config.toml
n_layer = 8
head_dim = 64
norm_eps = 1e-06
attn_scale = 0.169
init = "orth"
init_std_up = 0.0283
init_std_down = 0.0
beta1 = 0.95
batch_tokens = 131072
Each number is 128 + 32 x the weight over the matrix's rms, rounded and kept within 0 to 255. Layers, rows and columns count from 0.

# layer 2 attention value, 320x320, rms 0.0482, rows 299-319, columns 128-191
[[119 135 113 134 162 137 170 165 118 208 112 136 109 104  97 149  96 178 142 109 123 152 133 163 132 125 203 136  89 185 135 123 167  77 133  78 102  98 168 134 135 182 176 109 155 139 135 116 136  58  99  96 121 116  95 110 178 139 122 132 128 189 128 157]
 [143 119 126 117 119 126 170 129 129 111 137 137 125 150  95  50 111 119 118 172 128 117  53 127 122 123 126 115  75 135 116 138 109 115 120 118 198 146 155 133 160  82  81 126 139  83  83 145  93 177 132 109 121 126  91 136 181 124 217 124 103 143 115 168]
 [114  96  66 115 138 139 147 133 120  56 175 168 220 109 137 124 143 101 138 104 165  97 169  89 114 136 102 118 159 118 132 180 172 111 136 134 138 147 134 178 124  92  98 207  51 112 153 105  80 125 138 118 143 105 143  90 149 118 143 127 173 105  88 128]
 [109 155  98 156 179 157 125 137  88 106 154  98 156  82 119 142 122 151 116 116  57 138 125  97 139 139 104 149 115 163  91  92 125 178 143 148 180 105 132  58  98 132 118 119  90 137  96 105  88 112 183 120 218 112 141 120 162 163  92 145 174 132 137  94]
 [184 176 113 183 135 166 144 156 130  69 170 108 129 129 160 140 145 108  65 168 144 110 148 120 142 110  80 116 151 165  96  97 123 188 154  84  74 141 168 140  70 108 126 185  86 123 108 144 136 146  99 110 126 118 125 126 104 146  89  78 112 117 151 140]
 [145 206 171  93  50 205 118 141 142 107 132 156 113  95  96 165 133 182  96 119 166 134 120 116 114 144 125 173 165 120 131 118 102 157 147 110 111  84 137  74 159  89 115 127 117 145 192  94  97 166 131 105 187 174 145  72 146 120 112 108 156 130 152 174]
 [127  83 126 125  84 146  48 135 100  75 104 187 148 199 102  99 132  52 123  32  55 109 105  96  66 107  84  94 187 204 109 143 143 104 159 156 138 100 114 109 148 147 173 107 133 125 148 143 101 164  62 170 196 163 167 131 188  97  88 178 115 123 126  91]
 [ 81 118  89 139  94 173 124 141 132  91 209 101 214 153 118 148 161  80 188 153 144 118  84 129 173 132 135 176 161 127 125 141 142 185 138 112 129 124 132 123  90 120 162  83  99 130  89 134 136 157 147 125 226 109 124 121 174 125  94 134 155 203 155  93]
 [123 126 109 163  99 125 139 134 129 153 118 132  91 130 112 129 144 110 135 116 119 111  82 124  92 111 158  86 142 112 117 129 133 184 110 158 132 106 118 153 142  99 158 186 157 147  98 110 123 183  75 118 109 106  92 105 125 154 141  98 130 150 128 140]
 [102 164 168 148  99 115  96 182 136 105 145 117 159  93 179 127 145 111 126  91  77 109 105 101 142 158 123  46 136 101 181 116 132 130 133 121 123 166 133  62 188 198 161 136 112  97 128  70 175 153 168  77 162 126  80 168 117 120 135 175 128 164 126 161]
 [169 180 166 150 181 162 173 133 112 148 126 157 193 125  84 142  67  77 138 144 110 113  75 112 150 130 150 147 110 211 140 108  76 102 201 117  92 112 122 100 152 111  51 132 196 106 179 138  80 126 150 117 116 111  95 159 143 100 103 120  99  91 142 183]
 [163 111 123 101 129 142  82 126 144  81 126  72  93 145 178  93 163  93 211 160 121 118 113 114 118  80 148 187 155 117 142 146 141 150 108 113 158 111 119 170 120 137 153 166 143 159  79 100 117 139 114 101 192 124 177 100 109  89  79 161 112 156 170 142]
 [117 168 128 133 193 125 125 120 163 135 101 104  49 160 154  57 160 133 159 143 168  95 101 117  93 140 118 104 113 113 112  85 126  61 168 154 129 116 108 132 163 108 150 119  92 170 110 155 140 104 149 193 168 143 180 140 139 131 176  88 174 122  62 157]
 [152  51  85 132 173 120 156 210 167 132 119  52  33 128 121 162 107 127 201  93 163  63 213 159 126 136 139  88 112 157 154 142 144 136 112 118  77 120  85 147 167  84 210 200 134 114  73 131 133 128 141 151 132  95 138 134 139  89 155 162 128 119 160 139]
 [117  68  90  82 131 145  96 159 149 107 124 154 149 132 198 138 127  96 138 126  93 165 124 163 131 122 164 127  91 135 178 122  79 158 162 135 148  91 198 138 124  96  95 123  88  77  84 146 124 119  64 153 133 134  46 134 123 144 114 159 139 187 131 106]
 [148 124 130 155  81 162  87 167 180 120 150 140 114 182 137 161 127 134 118  85  74 106  89 110 115 163 178 123 174 136 114 151 107  92  65 136 106 134  99 138 120 136 146  87 163 166 130 115  89 140 101 110 121 120 121 137 148 140 120 127 150 134 175  84]
 [174 145 129 125 183 163 134 170  77 203 152  56 158  66 153  88 175 157 190 151 174  88 113 139  68 103  96 122 133  39 118  89 156  92 165 107 116 126 142 157  88 153  92 146 123 155 184 135  82  97 105  94 104 227 113 155 187 185 150 178 136 155  97 165]
 [183 134  67  47 147 187 166 143 162 111  85 132 133 109  51 149  88 152 141 113 107  99 141 121 159 107 121 138  81  90 126 122 110 184 120  99 179  98 184 109  91  83 170 105 188 109 139 128 130 107 141 174 165 156 135  52 144 146  96 132 138  90 162 152]
 [161 114 138  82 172 105 110 158 133 136 171 129 141 156 110 167 175 111  71  95 141 165 124 146 149 145 116 153 207 136 119  94 170 115 121 196 157  95 143 117 178  87  95  46 110 117 117 133 103  97  49 173  75 147  92 137 104 154 104 107 146 138 116  70]
 [138 157 120  62  66 111 127 123  70 140 151  97  83 120 133  63 152 166 167 171 111 156 159 108 191 128 141  97  93 164 187 139  69 181 175  96 148 137  87 104  87 152 123 132 142 150 133 116 161 127  86 134 102 174 119 192  96 184  94 134 130 157 132 123]
 [136 136 128  84 127 138  97 118 183 115 139 127 137 104 104 156 128 149 136 108 106 130 135  85 165  85  94 197 139 143 107  67  93 101 166 153  71 100 186  92 140  84  98  55 133 166  96 128 150 131 143 156 166  44 124 112 157 143 107 114 101 181 104 125]]
# layer 2 attention output (transposed), 320x320, rms 0.0968, rows 299-319, columns 128-191
[[ 99 125 112 124 113 156 153 120 196  96 117 201 122  76  74 139 138 103 157 157 137 166  78 126 131 102  93 108 170  78 203 183 102 161 115 106 152  69 129 160 103 112  62 139 101  65 111 206 119 100 174 104  96 107 140 162 124  61 182  88 164  75 152 130]
 [126 197 150 100 162  93 137 126 190 187 221 172 194  87 123 166 113 127  66 126 106 130  55 149  57 136  95 154 184 225 139  84 126  72 152 122 118 117 114 146 100 128 172 108 115 174  85 133 124 111  87 172 159  64 103 181 167 155 104 137 134 166 172 124]
 [190 109  96 120 110 117 131 162 123 142 130 105 103 138 112 111 169 170  83  86 131 130 128 146  95 232 174  91 156 142 137 133 126 122 180  72 134 134 123 116  65 115 146  83 139 153 124 159 145 162 106 113 142 153 112 120 170  95 141 146 110  81 100  75]
 [106 107  45 163 141 106 137 155 111  93 139  96 141  76 126 120 155 135 139  97 104 107  74 154 124 137 137 112 123  70 179 127 126 129 135 129 130 126 123 137 147  99 122 130 138 128 131 165 134 152  87 112 117 115  80 132 175 130 159 105 115 140 116  92]
 [134  98 125 139 156 104 126 141 128 148  93 172 162 165 134 137 142 103 151 130 101 148  90 105 144 173 127 195 108  52 117  88 129 118 112 122 192 180 136 167 170 122 156 129 136 160  97 109 137 139 183  94 141 141  69 132 131 100 129 116 153  52  96 130]
 [ 96 119 165 157 202  95 140 121 107 167  80  97 128 130 120  94 172 139 159 141 119 120  78 103 147 151 161 164 118  93  88 111 132  84  91 161 115 159 125 109 102 145 112 102 155 157 158 113 162 133 122 100 101  91 145 131  88  91 162 176 160 171 126  67]
 [136  90 112  94 141 106 106 125 106 133  98 180 115 158  53  74 151 147 182 199 108 165 109 142 104 118 177 137 116 103 126 152 156 104 142  54  96 141 147 188 132 175 160 116  91 149 128 128 112 141 160  78 179 165 156 142 139 198 137 105 101  87 108 152]
 [104 133 135 149 200 117 151  72 126  98  79  72 127 129 164 122 136 126  83 129 165 145  63 129 106 161 155 140 174  85 136 114 108  80 131 152 137 152 154 145 134  85 131 143 136 187 153 114 155 160 133 174 139 126 139  81 121 106 177  97 123 167  89 146]
 [116  93 119 131 155 138  70 122 119 108 126 128 175 123 169 131  93 190 119 135 156 133 106 193 179 108 131 120  73 175 125 195 129 130 126 157 172  82  76 154  91 179 120  90 135 139 105 175 127 134 123 147 129 136 122 129 121 115 167 148  79 139 142 128]
 [138  85  86 160 179 112  89  55  70 162 207 125  79 119 116 162 104 137 187 147  76 114  93 128 157 162 137 126 122 121 128 120 118 132 151  75 130 113  80 142 128 167 136  88 180 166 143 207  99 165 126 203 121 184 108 126  53 182  91  93 135  91 171 112]
 [115 104 107 112 133 142 125 165 137 196 132 115 123 111  89 142 123  77  89 148  68 143 119  95 140 124 159 168 131  68 149  98 133 114  99 131  94  93 125 120 135  77 187 106 109 156 120 101 242 107 165 122 147  79 173 128 151  94  81  99 146 118 174 114]
 [ 97 153 115 145 128 123 111 151 196 122 121  63 132 178 146 150  95 119 106  54 120  82 106 107 128 170 124  98 125 155  94 121 135 130 155 154 138 176 168 142 132 186 125 123 125 135 165  74 168 129 165 132 135 141 165 112  91 153 117  96 104 113 137 117]
 [112  95 140 100  99 148 176 124 133 151  83 115 148 102 100 159 146 113 136 130 122 108 153 168 157 162  61 172 112  90 140  37 150 177 152 154  99  97  66 199  33 115 160 117 155  81 121  58  99 129 142 118 106 131 145 130 170 106 184 117 111  93 139 111]
 [ 74 104 103 113  33 161 173 129 208  91 135  93 151 127  88  70 166 132 117 125 155 119 151 108 127 157 153 137 118  80  93  86 126 103 134 203 222  83 120  86 130 115 136 124 114 126  95 156  90  89 163  67 153 180 111 157  84 147 117 111 115 116 122  88]
 [153 158 120 116 161 117 131  88 167 105 151 137 118  89 129 110 115 170 116  75 169 134 113 126 102 125 101 123 134 148 150 126  98  88 166 133 143 136 115  91 122 104 119 160  96 196  62  84 130 156  96 111 142 129  93 162 189 175 145 118 124  67 170 150]
 [129 121 186 133  84  96 126 128 105 120 123 154 133 120 154 168  89  90 115 147 128  95 172 111  92  90 158 113 148  93 115 166 176 108 144 107 142 140 151 167 111 150  77 171 163 120 152 163 132 122 141 215 128 135 143 116 109 126 108  82 129 164 113 151]
 [ 71  95  88 109 109 134  94  47  70 121 123 140 147 100  93 133 112 147 180  70  42 168 121 120 171 144 128 113 143 168 182  97 138 146 119 165  92 126  98 128 153 132 159 105 103 157 125 117  93 123 175 147 134  73  92 106 110 118 110 134 160  74 133  94]
 [117 148 133  66 154 119  64 112 142  84 144 146 149 113 223 120 164 110 169 108 122 175 131  96 151 139  93 222 160 201 131 137 134 118  94 134  71 105  79 120 188 183 182 106 103 151 126 136 180  89 251 101  92  99 119  95 167 119 100 103 153 141 131 118]
 [136 236 143 117  71 135 171 152  91 125  93 163  43 135 139 169 136  55  77 153 118 148 125  31 138 154 151 123 107 132 124 123  80 151 103 101  94  94 173 187 104 130 136 144 150 106 105 165  93 105 172 185 190  96 127 107 100 144 153 129  92 147  87 174]
 [171 224 172 117 186 119 178 132 165 129  74 112 178 126 142 160 147 169 127 177 143 157 115 202 119  87 104 124 162 118 175  99 130 104  99 212 183 159  82 130 175  75 146 152 126 131 131 141 112 138 148  76 121 104 119 138 122  61 141 137 140 135 137 169]
 [141 156 118 112 154  88 143 131 160 157 179 102 190 101 138 172 180 170 110  84 146 168 178 152 149 143 103  77 129 124 119 133 137 136  78 161 146 156  80 150 131 149 153 137  90 157 148 153 173 131 134  88 137 125 130 162 135 164 166 141 119 123 122 136]]
# layer 2 MLP up, 1280x320, rms 0.093, rows 0-31, columns 128-191
[[123 115 100 155 142 147 141 123 135 138 126 124 148 131 156 135 134 131 129 138 129 136 117 129 149 149 131 113 122 123 108 133 121 122 125 147 129 105 109 112 116 149 123 113 128 105 125 120 115 115 142 144 135 132 148 140 148 144 134 128 121 114 121 122]
 [115 134 128 117  69 118 131 148 164 170 219 139 137 100 185 198 147 117 113  96 137 115 146 143 147 211 107 121 147 133  74 108 135  85 149 126  70  98 166 143 170 130  86 159  64 124 124  66 171  89 174 101 146  44 141 126 104 136 128  49 105  90  93 123]
 [ 93  73 142 104  97 175 130 142  92 119 122 132 132 126 175 205 148 138 138 118 116  99 100 143 106 155 174 160 106 125  73 173 109 146  93  88 113 135 136 140 104 110 115 152 164 146 146  63 126 128 172 132 112 145 168 117 120 157 105 127 107 137 105 103]
 [172 138 121 131 125  95 123 183 127 131 148 173 125 128 120 116  95  98 109 106 154 147 130 176 128 128 139 128 145 109 159 111  97 144 136 108 138 170 100 140 143 147 201 151 157  81 145 136 125 125 139 113 119 138 142 144 108 163 123 107 135 127  83  86]
 [123 100 211 141 162 172 128 162 159 106 169 129 148 156 103 154 158 144 144 116  72  96 129 133 155 127 107 112 127 175 131 138 140 131 173 135 117 136 138 117 114 138 165 150 134  94 134 100 131 129 147 147 138 132 139 121 153  88 100 133 128 108 131 106]
 [ 83 145 153 121 122 144 106 126 144 117 118 127 119  99 112 171 115 159  94 164 134  92 126 110 139 155  73 121 155 143  83  71 152 153 114 162 200  96  54 153 180 115 122 172 133 195 134 133 185  98 107 159 161  75 122 113 129 105 128 109 109 115 132 132]
 [169 158 121 150  75  94 122  61 119 154 159 172 130 171  96  69 167 151 179 100 158 174 108  55 130 172 181  95 118 136 170 153  93 115 122 131 167 138  98 171 107 212  91 131 111 141 146 140 103 155 159 141 162 104  84 138 135  98 176  74 143  53  69 101]
 [131 156 113 116 127 104 193 113 125 127  74  88 153 114  84 129 118  93 134 123  82  70 116 131 138 177 151 103  87 155 104 159 108  99 112 116 173  79 154 144 142 118 135 133 130 145 180 142 138  93 137  99 112 115 176 137 143 101 139 151 112 192  92 159]
 [132 122 126 117 168 129 159 108 127  93 104 106 108 142 139 120  87 100  96 132 116 109 135 109 129 113  72 143 153 163 147 134 138 136 146 142 104 116 129 109 118 113 115 107 110 134 131 102 147 125 145 124 140 111  69 129 149 121 131 140 125 153  96 116]
 [192 143 132 170 134 114  78  79  87 117 181 195 130 125 106 119  95 151 125 154 139 124 165 194 118 131  46 103 193 152  95 144 134 140 112  69 101  97 136 179 150 184  53 130 103 130 100 106 114 114 136 169 102  68  75 166 143 129 174 167 111 118 145 111]
 [ 98 131 137 237 139 156  99 128  99 131 186 114  84 121 119 150 139 163 183 117 132 172  88 121  94 140 133 143 118  92 128 103 108 139  88 138 132  81 171  50 154 155 126 120 169 102  86 101 199  48 205 116  81 137 164 119 149 118 169  90 105  95 177 126]
 [149 142 148 190 141 119 136  79 101 143 127 144 153 157 125 169 107 117 132  35 132 129 202 154 171 117 163 143 170 134 154  97 121  99  98 150 186  50 118 127 117 139 103 121 101  86 141 140 126 103 140 178 148 148 113 163 109  86 143  88 150 125 126 125]
 [146 117 114 169 122  60  86  86  96 151 148 158  52 150 101 159  89 128 164 134  93 129 136 167  62 134 120 142 165 136 124 112 174  75 110 149 113 135 124 116 119 124 156  93 132 191  94  39 157 157  86 109 119 134   0 140 104 142 100 136 110 110  98 107]
 [166 142 156 157 144 185 100 129 128 159  91 160 145  99 121  84 142  72 170 101 157 138 119 143  57 113  94  95 117  85 153  85 124 116  78 142 212 166 109 112 112  83 133 138 127 127 127  92 174 149 129 173 148 104 106  73 128 160 166 141  91 185 157 181]
 [111 156  99 141  64 120 132 171 102 111 119 113 115 121 149 125 125 155  80 152 124 167  89 187 114 109  79 151 155 147 119 113 143 153 140 123 155 148  73 130 139  85 121 123  81 114 145 159 136 101 160 124 112  94 133 153  96 137  81 117 124 133  96 196]
 [157 189 120 140 161 118 113 101 152 156 118 102 128 110 140 156 101 151 162 129  80 123 154  90 121 123  67 129 115 159 148 164  78 127 113 111 157 207 172 105 149 157  75 151 135 105  98 148 113 138 124 116 113 146 142 139 105 167 143 134 136 118 138 142]
 [112 109 162 108 165 100 175  91 137 109  82 155 103 138 114 120 149 172 170 113 130  95 138 189  81 145  90  87  82 135  98 131 188 149 113 141 175 129  96  71 130 107 153 101 158 114  98 174 161 159 107 138 142  68  96  84 170 130 172 144 140 153  83 130]
 [132 131 137 111 113 131 113 148 135 106  99  68  95 146 144 168 166 172 156  88 151  85 125 148  61 181  97 114 161  67 119 114 128  92 126 129 103 155 139 123 149 144 155 170 128 155 112 129 140 179 203 160 174  79 124 156 120 139 148  72 100  48 101 203]
 [130  99 114 150  78 137 196 112 146 146 190 115 154  92 140 157 130  61  37 136 119 194 132 171 243 128 182 109  60 145  30 165  91 156 142 163 153 105 127 150 125 147 145  48 225  30 160 163  82  50 193 192 104 136 135 193  79 147  98 130 169 145 127 204]
 [127  48 128 205 177 141  96 143 125 119 111 151 142 162  79 135 138 194 105 133 151 169 110 175 121 116 158 169 106 170  99 158  91 125 135 147 118 191 137  94 141 174 116 160 107 136 109 102 176 120 157 127 185 125  80  67 146 121 106 106 112 160 111  91]
 [178 115 106 103 227  89  64 153 145 105 119 179 123 171 159 105  93  99 126 145 148 109 134  69  95 106 102 181 124 104 154 127 120 163 168 163 133 139  96  93 125  97 139 128 164 143  43 126 178  87 125 128 172 112 110 164 130 122 128 119  60 113 138 150]
 [143 138 130 139 153 100 106 120 159  92 151 119 132 128 144  97 114 133 153  79 119  89 107 141 149 150 114 108 110  90  95 126  88 107 137 156 146 133 143 160  99 138 113 130 162 135 108 136 123 123 155 146 112 146 138 106 141 129 180 123 152 147 114 143]
 [177  88 121  98 149 167 130 169 123 215 149 155 121 171  71 212  31 142 143 135  97  72 144 148 118 127 128 130 164 109 154  41 123 107 107 181 154 175 159 109 110  80 147 101 148  99 163 179 108 132  92 103 159 110 114 154 128 101 130 197 141 118 139 117]
 [171 165 138 152 130 160 118 149 100  98  98 138  67 128  86 204 111 146  85 195 129 157 159 139 141 103 129 149 137 122 187  79 130 166  60 180 100 148 153 196 138 143  74 101 133 110 142  81 152 138  93 119  80 111 144 123 151 123 162 158  89 143 138 121]
 [118 124 102 121 154 111 111  77 128 136 198 166 173 125 146 117 129 134 121 130 130 121 156 223  81 142 134 144 146  36 203 121  77 132  67 149 206  77 128 115  69 107 140 164 161 109 134  83 111 122  88 154 134 164  94 161 163 129 134 107 205 107 107 105]
 [120 137  86  94 115 142 137 141  85 143  96 133 145 132 147  89 115 102 156 155 156 112 135 116  65 120  94 124 116 128  96 124 119 113 100  85  91 129 103 152 140 128 128  86 191 116 125 146 160 199 135 108  72 167 143 129 120 125 152 156 109 150 152 128]
 [143 132 121 135 118  83 135  74 124 112 122 130 160 103 115 126 157 149 100  65 106  94  83 135  76 121 163 172 118  99  46 166  56 174  85 124 149  95  81 123 143 173 138 190 130 119  92 144 151 116 183 166 128 165 107 173  74 131 118 101  82 112 122 119]
 [187 143 148  75 133  61 108 133 178 126 105 177 120 111 165 140  84 103 126 131 134  90 145 171 132 176 130 200 169  70  76 147 148 154 154 172  86  94 131 129 118 164 133 178 145 115 120  45 127  78 156 147 151 208 117 144 128 130 121 116 123 140  74 128]
 [146 104 100 122 185 167  96  89 161  96 112 150 130 113 180 169 161  75 123 102 127  23 161  92 125 131  87 102 107 178  67 140 192 129 131  76 109 115 106 156 158 125 121 123 147 145 150 108 153 116 162 110 153  90  76  85 174 107 145 111  71 160 132  52]
 [ 88 158 128 151  94 137 119 118 141 106 110 104 163 100 135 188 178 139 168 127  73 105 119 126 107 117  70 109 146 168  89 100 175 129 102 137 130 159 102 104 103 117 122 123 112 171 103 145 144 110 134 104 135  81 157 119 118 173  78 143  83 168 148  54]
 [124 165 173 104  93 135 144  79 139 134 121 151 119 128 102 115 113 109 101 150 137  69 140 143  90 108 151 124  95 160 121 142 129 133 150 135 109 118 112 140  93  77 112  94 104 139 108 136 135 120 125 103 120 145 103 148 138 124 122  74 114 115 135 116]
 [116 114 132 126  87 157 154 137 123 142 110  77 139 111 185 251  96 144 116  92 155 133 144 180 153  83 128 157 126 112 109 128 125  75 172 108 131 156 130 145 144  58  92  82  83 167 149 138  78 104 113  98 154  76  98  88 143 104 110 147 151 131  96 134]]
# layer 2 MLP down (transposed), 1280x320, rms 0.0833, rows 0-30, columns 128-191
[[131 120 135 117 134 116 130 120 139 134 116 141 142 125 140 131 135 131 133 128 122 122 130 137 145 117 144 123 118 110 133 117 116 131 139 109 130 124 140 120 113 118 127 120 124 118 116 150 108 143 118 113 126 129 152 132 147 120 113 138 116 140 107 125]
 [159 173  85 142 126  80 139 119  86 112 113 175 109  94 151  78 182 179 102 150 162 184 138 107 150 108 137  34  69 116 132  99 133 103 173 157 139 156  95 105 120 166 121  91 143  88  83 116 148 121 162 149 162 173 155 124  66  94 193 141 113 126 146 125]
 [134 119 108 146 164 141  71 162 145 131 117 149  93 137 108 108 160 110 143  99 166  93 108 118 170 124 136 100 162 110 157 140 138 151 155 153  73  85 136 141 118 153 156 161 108  86  90 148 138 101  93 126 122 115 105 107  46 127 105 136 178 147 148 106]
 [123 124 106 155 107 102 157 181  44 137 115 104  94 172 106 159 128 112 107 105 147 149 102 108  93 112 150 132 131 123 151 113 156  80 169  96 112 120 141 107 130 129 153 176 111  99 218 105 100 139 122 150  99  58 212  64 148 127 125  37 192 156 150 172]
 [ 95 110 149 137 122 109 188 140  91 106 135  96 104 113 157 118 149 143 107 119 154 132 103 121 137 136 156 119 115  89 162 122 144 140  96 171 117  90 128 129 139 116 123 151 132 101  98 112 164 153 150 160 110 124 141 167 126 107 111 140 152  81  91 148]
 [118 142 167 153  69 130 100 144 133 158  95  72 172 108 174  87  94 124 104 198  95 201  81 131 132 119 102 177 105 106 104 118 136 179 135 137 131 135 117  99 196  92 151 117 144 186  76 119 143  89  82 101  77 140  80  29 154  91 117 142  92  79 161 121]
 [ 70 170 116 133  80  90  73 132 119 143 128 157  86  94 190 134 143  83 103 138 126 107 172 126 117 161  99 137 129  95 108 142 123 117 122  94  86  64  92 145 103 106 150 102 149 127 180 120  97  61 105 150 116  55 191 109 151 125 131 108 204 114 112 119]
 [157 110  81 117 181  88 131 116 162 150 126 106 161 128 175 140 145 140 139 108 170 140  94  90 151 122 124 139 197  95 151 121 140 112 202 101  47 110  54 139  96  81 122 122 188 130 197 130 167 127 137 108  91 127 111 169 137  77 124 110 174 104 118  47]
 [168 117 131 139 104 104 118 123 130 149 108 136 132 152 139 140 136 128 135 140 137 153 131 106 151 100 140 121 142 149 135 164 158 107 108 157 132 115 125 148 150 152 149 155  97 157  99 122 167 127 137 102 114 124 142 129  98  95 138 117 130 130 116 134]
 [154 118  64 153  85 180 151 132  97  97  65 197 110 115  84  60 128 151 148 126  99 152 149 120 202 181 110  94 105 139  78 102 135 139  81 104  82 163  64 103 167 154 130 148 182  95  62 128 135 156 110 132 183 149 101 110 140  80 130 184 157 107 123 135]
 [153 114 220  96  90  74 157 128 131 126  82 143  47 151 166 127 178 122 183  57 188 115 117 113  80 103 107 165 141 142 136  97 137  96 175 188 105  66 183 112 173 211 159  96  90 116 231 176 159  97 148 145 144 117 151 146  90 198 106 172 176 184 179  79]
 [146 125 116 103  33 158 117 102 142 133 214 189 137 179  77 114 138 222 102 125 174  99 116 139 212 134 104 130 161  88 113  95 145 171  59 104 192  87 141 139 130 190 180 177 166 143  90 158  84 141 156 210 176  87 153 111 139 101 163  89  99 163 153 100]
 [165 120  96 161 182 114 147 125 200 101  80 139 116 106  51 117 107  78 146 136 136 123 128 126 137  71 138 152 146 123 164  72 176 188 145 177 124 116 154 109 128  81 113 106 217 133  90 111 134 102 124  86 120 146 119 134 129  70 162 185 101 174 133  85]
 [134 154 150 146 102 120 142 142 150 107 130 171 167 156 112 193 196 139 160 179 184 109 124 119 204  63 184  79 112 128 129  99 179  93  90 182 125 109 120 169 147 118  57 154 172  75 141 146 142 191 151  71 144  86 141  91 141 132 162 175 154 125 132 114]
 [206 133 114 149 129 148 126 102 116 130 118 100 132 141 168 126 119 156 125 128 145  95 157  93 130 126 145 108 143 132 166 140 150 132 152 142 155 141 139 154 145 164 128 133  96 159 114 128 122 191 162 144 134 136 119 102 190 137 136 132 183 106 106 123]
 [135 196 175 107 169 134 122  99 157 145 135 108 135 124 167  84  97 125 109 153  72  78 138  51  87 105  63 150 111 138  92 118 151 131  63 131 115 158 148 119 130 141 142 123 142 146 118 109 138 154 129 151 177 146 105 106  90 130 115 149 229 113 139 104]
 [156 130 130 155 108 148 168 112  97 133 122 109 126  85 149 168 147  89 143 121 105 107 129  88 109 125 142  86 125 133 176 102 140 145 255 118 148 117 137 136  99  79  88 131 107 107  48 128 123 127 137 141 151 113 170 111 139 162  98 124 129 182  95 132]
 [138 174 107  87 116 178  98 130 146 156 146  94 179 105  58 123  80 114 156 202 140 149 106 110 150 178 172  59  76 102 152 103 126 137 124 127 161 168 191  91 161 162 134 126  81 171  78 115 140 117  73 126 176 100  84  75 117 197 154 149 112 105 104 170]
 [138 123  71 172 199 185 193  69 164 124 146  87 201 173 143  91  56 166 122  95 127 151 196  89 150  54 152 148  47 110 172 146 146 153 157 112 127  77 142 152  87 154 163 110 133 161  66  49 208  87  89 202 159 142 172 144 131 110 173 210 161  97 119  98]
 [118  97  73 140 173 122  59 231 109 132 104 112 146 144 167 108 129 191  74 175 112 138 134 159 162 174 135 131 135 132 114  94  68 160 118 166 115 144 127  89 227 128 170 108 191 149 114  57  80 147 115 155 151 132 144 125 151 135 114  96 150 100 131  88]
 [132 154 171 129 181  46 179 188 113 148 134  99 138 105 125 148 168  90 160 126 108  93 178 116 123  66 149 161 141  90 151 166 133 148 137 144 129 121 130 130  88 135 138 201 150 112  84 143 181 162  82 143 184 126 114 143 139 113  68 109  90 128 145  97]
 [123 111 129 123 134 124 136 122 122 104 122 136 124 135 143  75 133 113 143 143 124 135 112 136 160 109 108 145 111  98 125 127 136 133 102 115 155 138 125 138 121 134  85 143 109 143 144 131 147 106 102 138 134 124 123 128 101  99 105 136 164 134 137 131]
 [ 87  53  46 175 151 137 113 116  98 202 148 112  68  79 116  94  96 138 110 145 103 184 178  38 111 174 145 164 184 131 113  90 178 114 123 185 144  72  98  89 141  84 116 108 128 102 157 122 142 100 119  84 176 121  96 121  63 121 195 141 137 146 166 116]
 [180 194 125 202 115 169  85 122 172 132 139  97 157 107 154 131 157 102 150 217 145 166 193  97 141  99 144 129 195  99 142 123 123 181  96 142 157 141  91 175 164 148  62 138 136 120 174 120 120 169  73  71  92  67 123  99 142 106 162 127  96  83 128 157]
 [ 48 159 123 216 119 151 139 103 140 131 177 144 112 162 145 106  97 139 112 126 121 149 164 103 120 129 116  88 162 110 124 120 165  99 133 150 131 141 169 151 171 151 115  78  97 124  63 176 174  84 113 105 120  69  48  96 151 171  76 118 134 106 172 125]
 [139  98 146 146  97 159  84 138 121 109 110 120 138 153 137 114 129  93  93 175 139 115 124 128 168  73 187 123  50 112  40 129 145 112 103 123 131 108 153 104 106 115  42 117 137 104 128 147 112  95 122  62 174 144 160 112 110 149  93 178 165 160 124  84]
 [146 116 140 154 111 103 147 100 139 138 106  61  96 146 141 149 159 157 138 133 112 170 170 100  97 153 107  69 201 153 131  71 148 152 117 141  85 156 135 132 122 117 140 149 100 185 153 155 100 139 107 122 137 132 151 116  93 101 129  65 125 100 144 108]
 [133 116 113 194 112 137 141 130 167 117 101 123 143 143 141 151 184 128 126 193 188 112  77 119 134 120 118 114 113 119  81 118 119 138  89 109 150 112 155  99  82 143 172 124 172 153 123 135 105 148 160 144 129 147  96 144 120 164 107 156 155 123 116  81]
 [156 135 134  81 148 113 100 137 147 147  73 145 116 131  79  92  68  72 131 138 133 126 122 125 118 145 146 130 183 132 174 214 125  66 143 124 150  91 158 109 118 144 117 161 115 143  96 148 165 121 152  58  87 137 189 166 101 186  85 137 204  97 148  94]
 [159 123 145  59  77 103 114 126 168 130 135 189 139 114 150  97  97  95 148 132  60 158 139 163 149 186 171  83 110 141 113 136 108 110 106 137 109 189 107 128  99 135 128 104 103 143 123 116 127 157 122 147 183 186 122 157 108 146 108 158 185 172 141 107]
 [ 84 134 173  73 146  95 175  95 125 100 120  89 152  76 132 152 156 135 137 143 129 116 113 124 172  80 176 151 159 127 125 129 142 172 125 156 112  44 134 100 142 149 137  99 143 137  84 127 139 150 155 108 126 147 112  79  90 135 137 138  90 101  54  98]]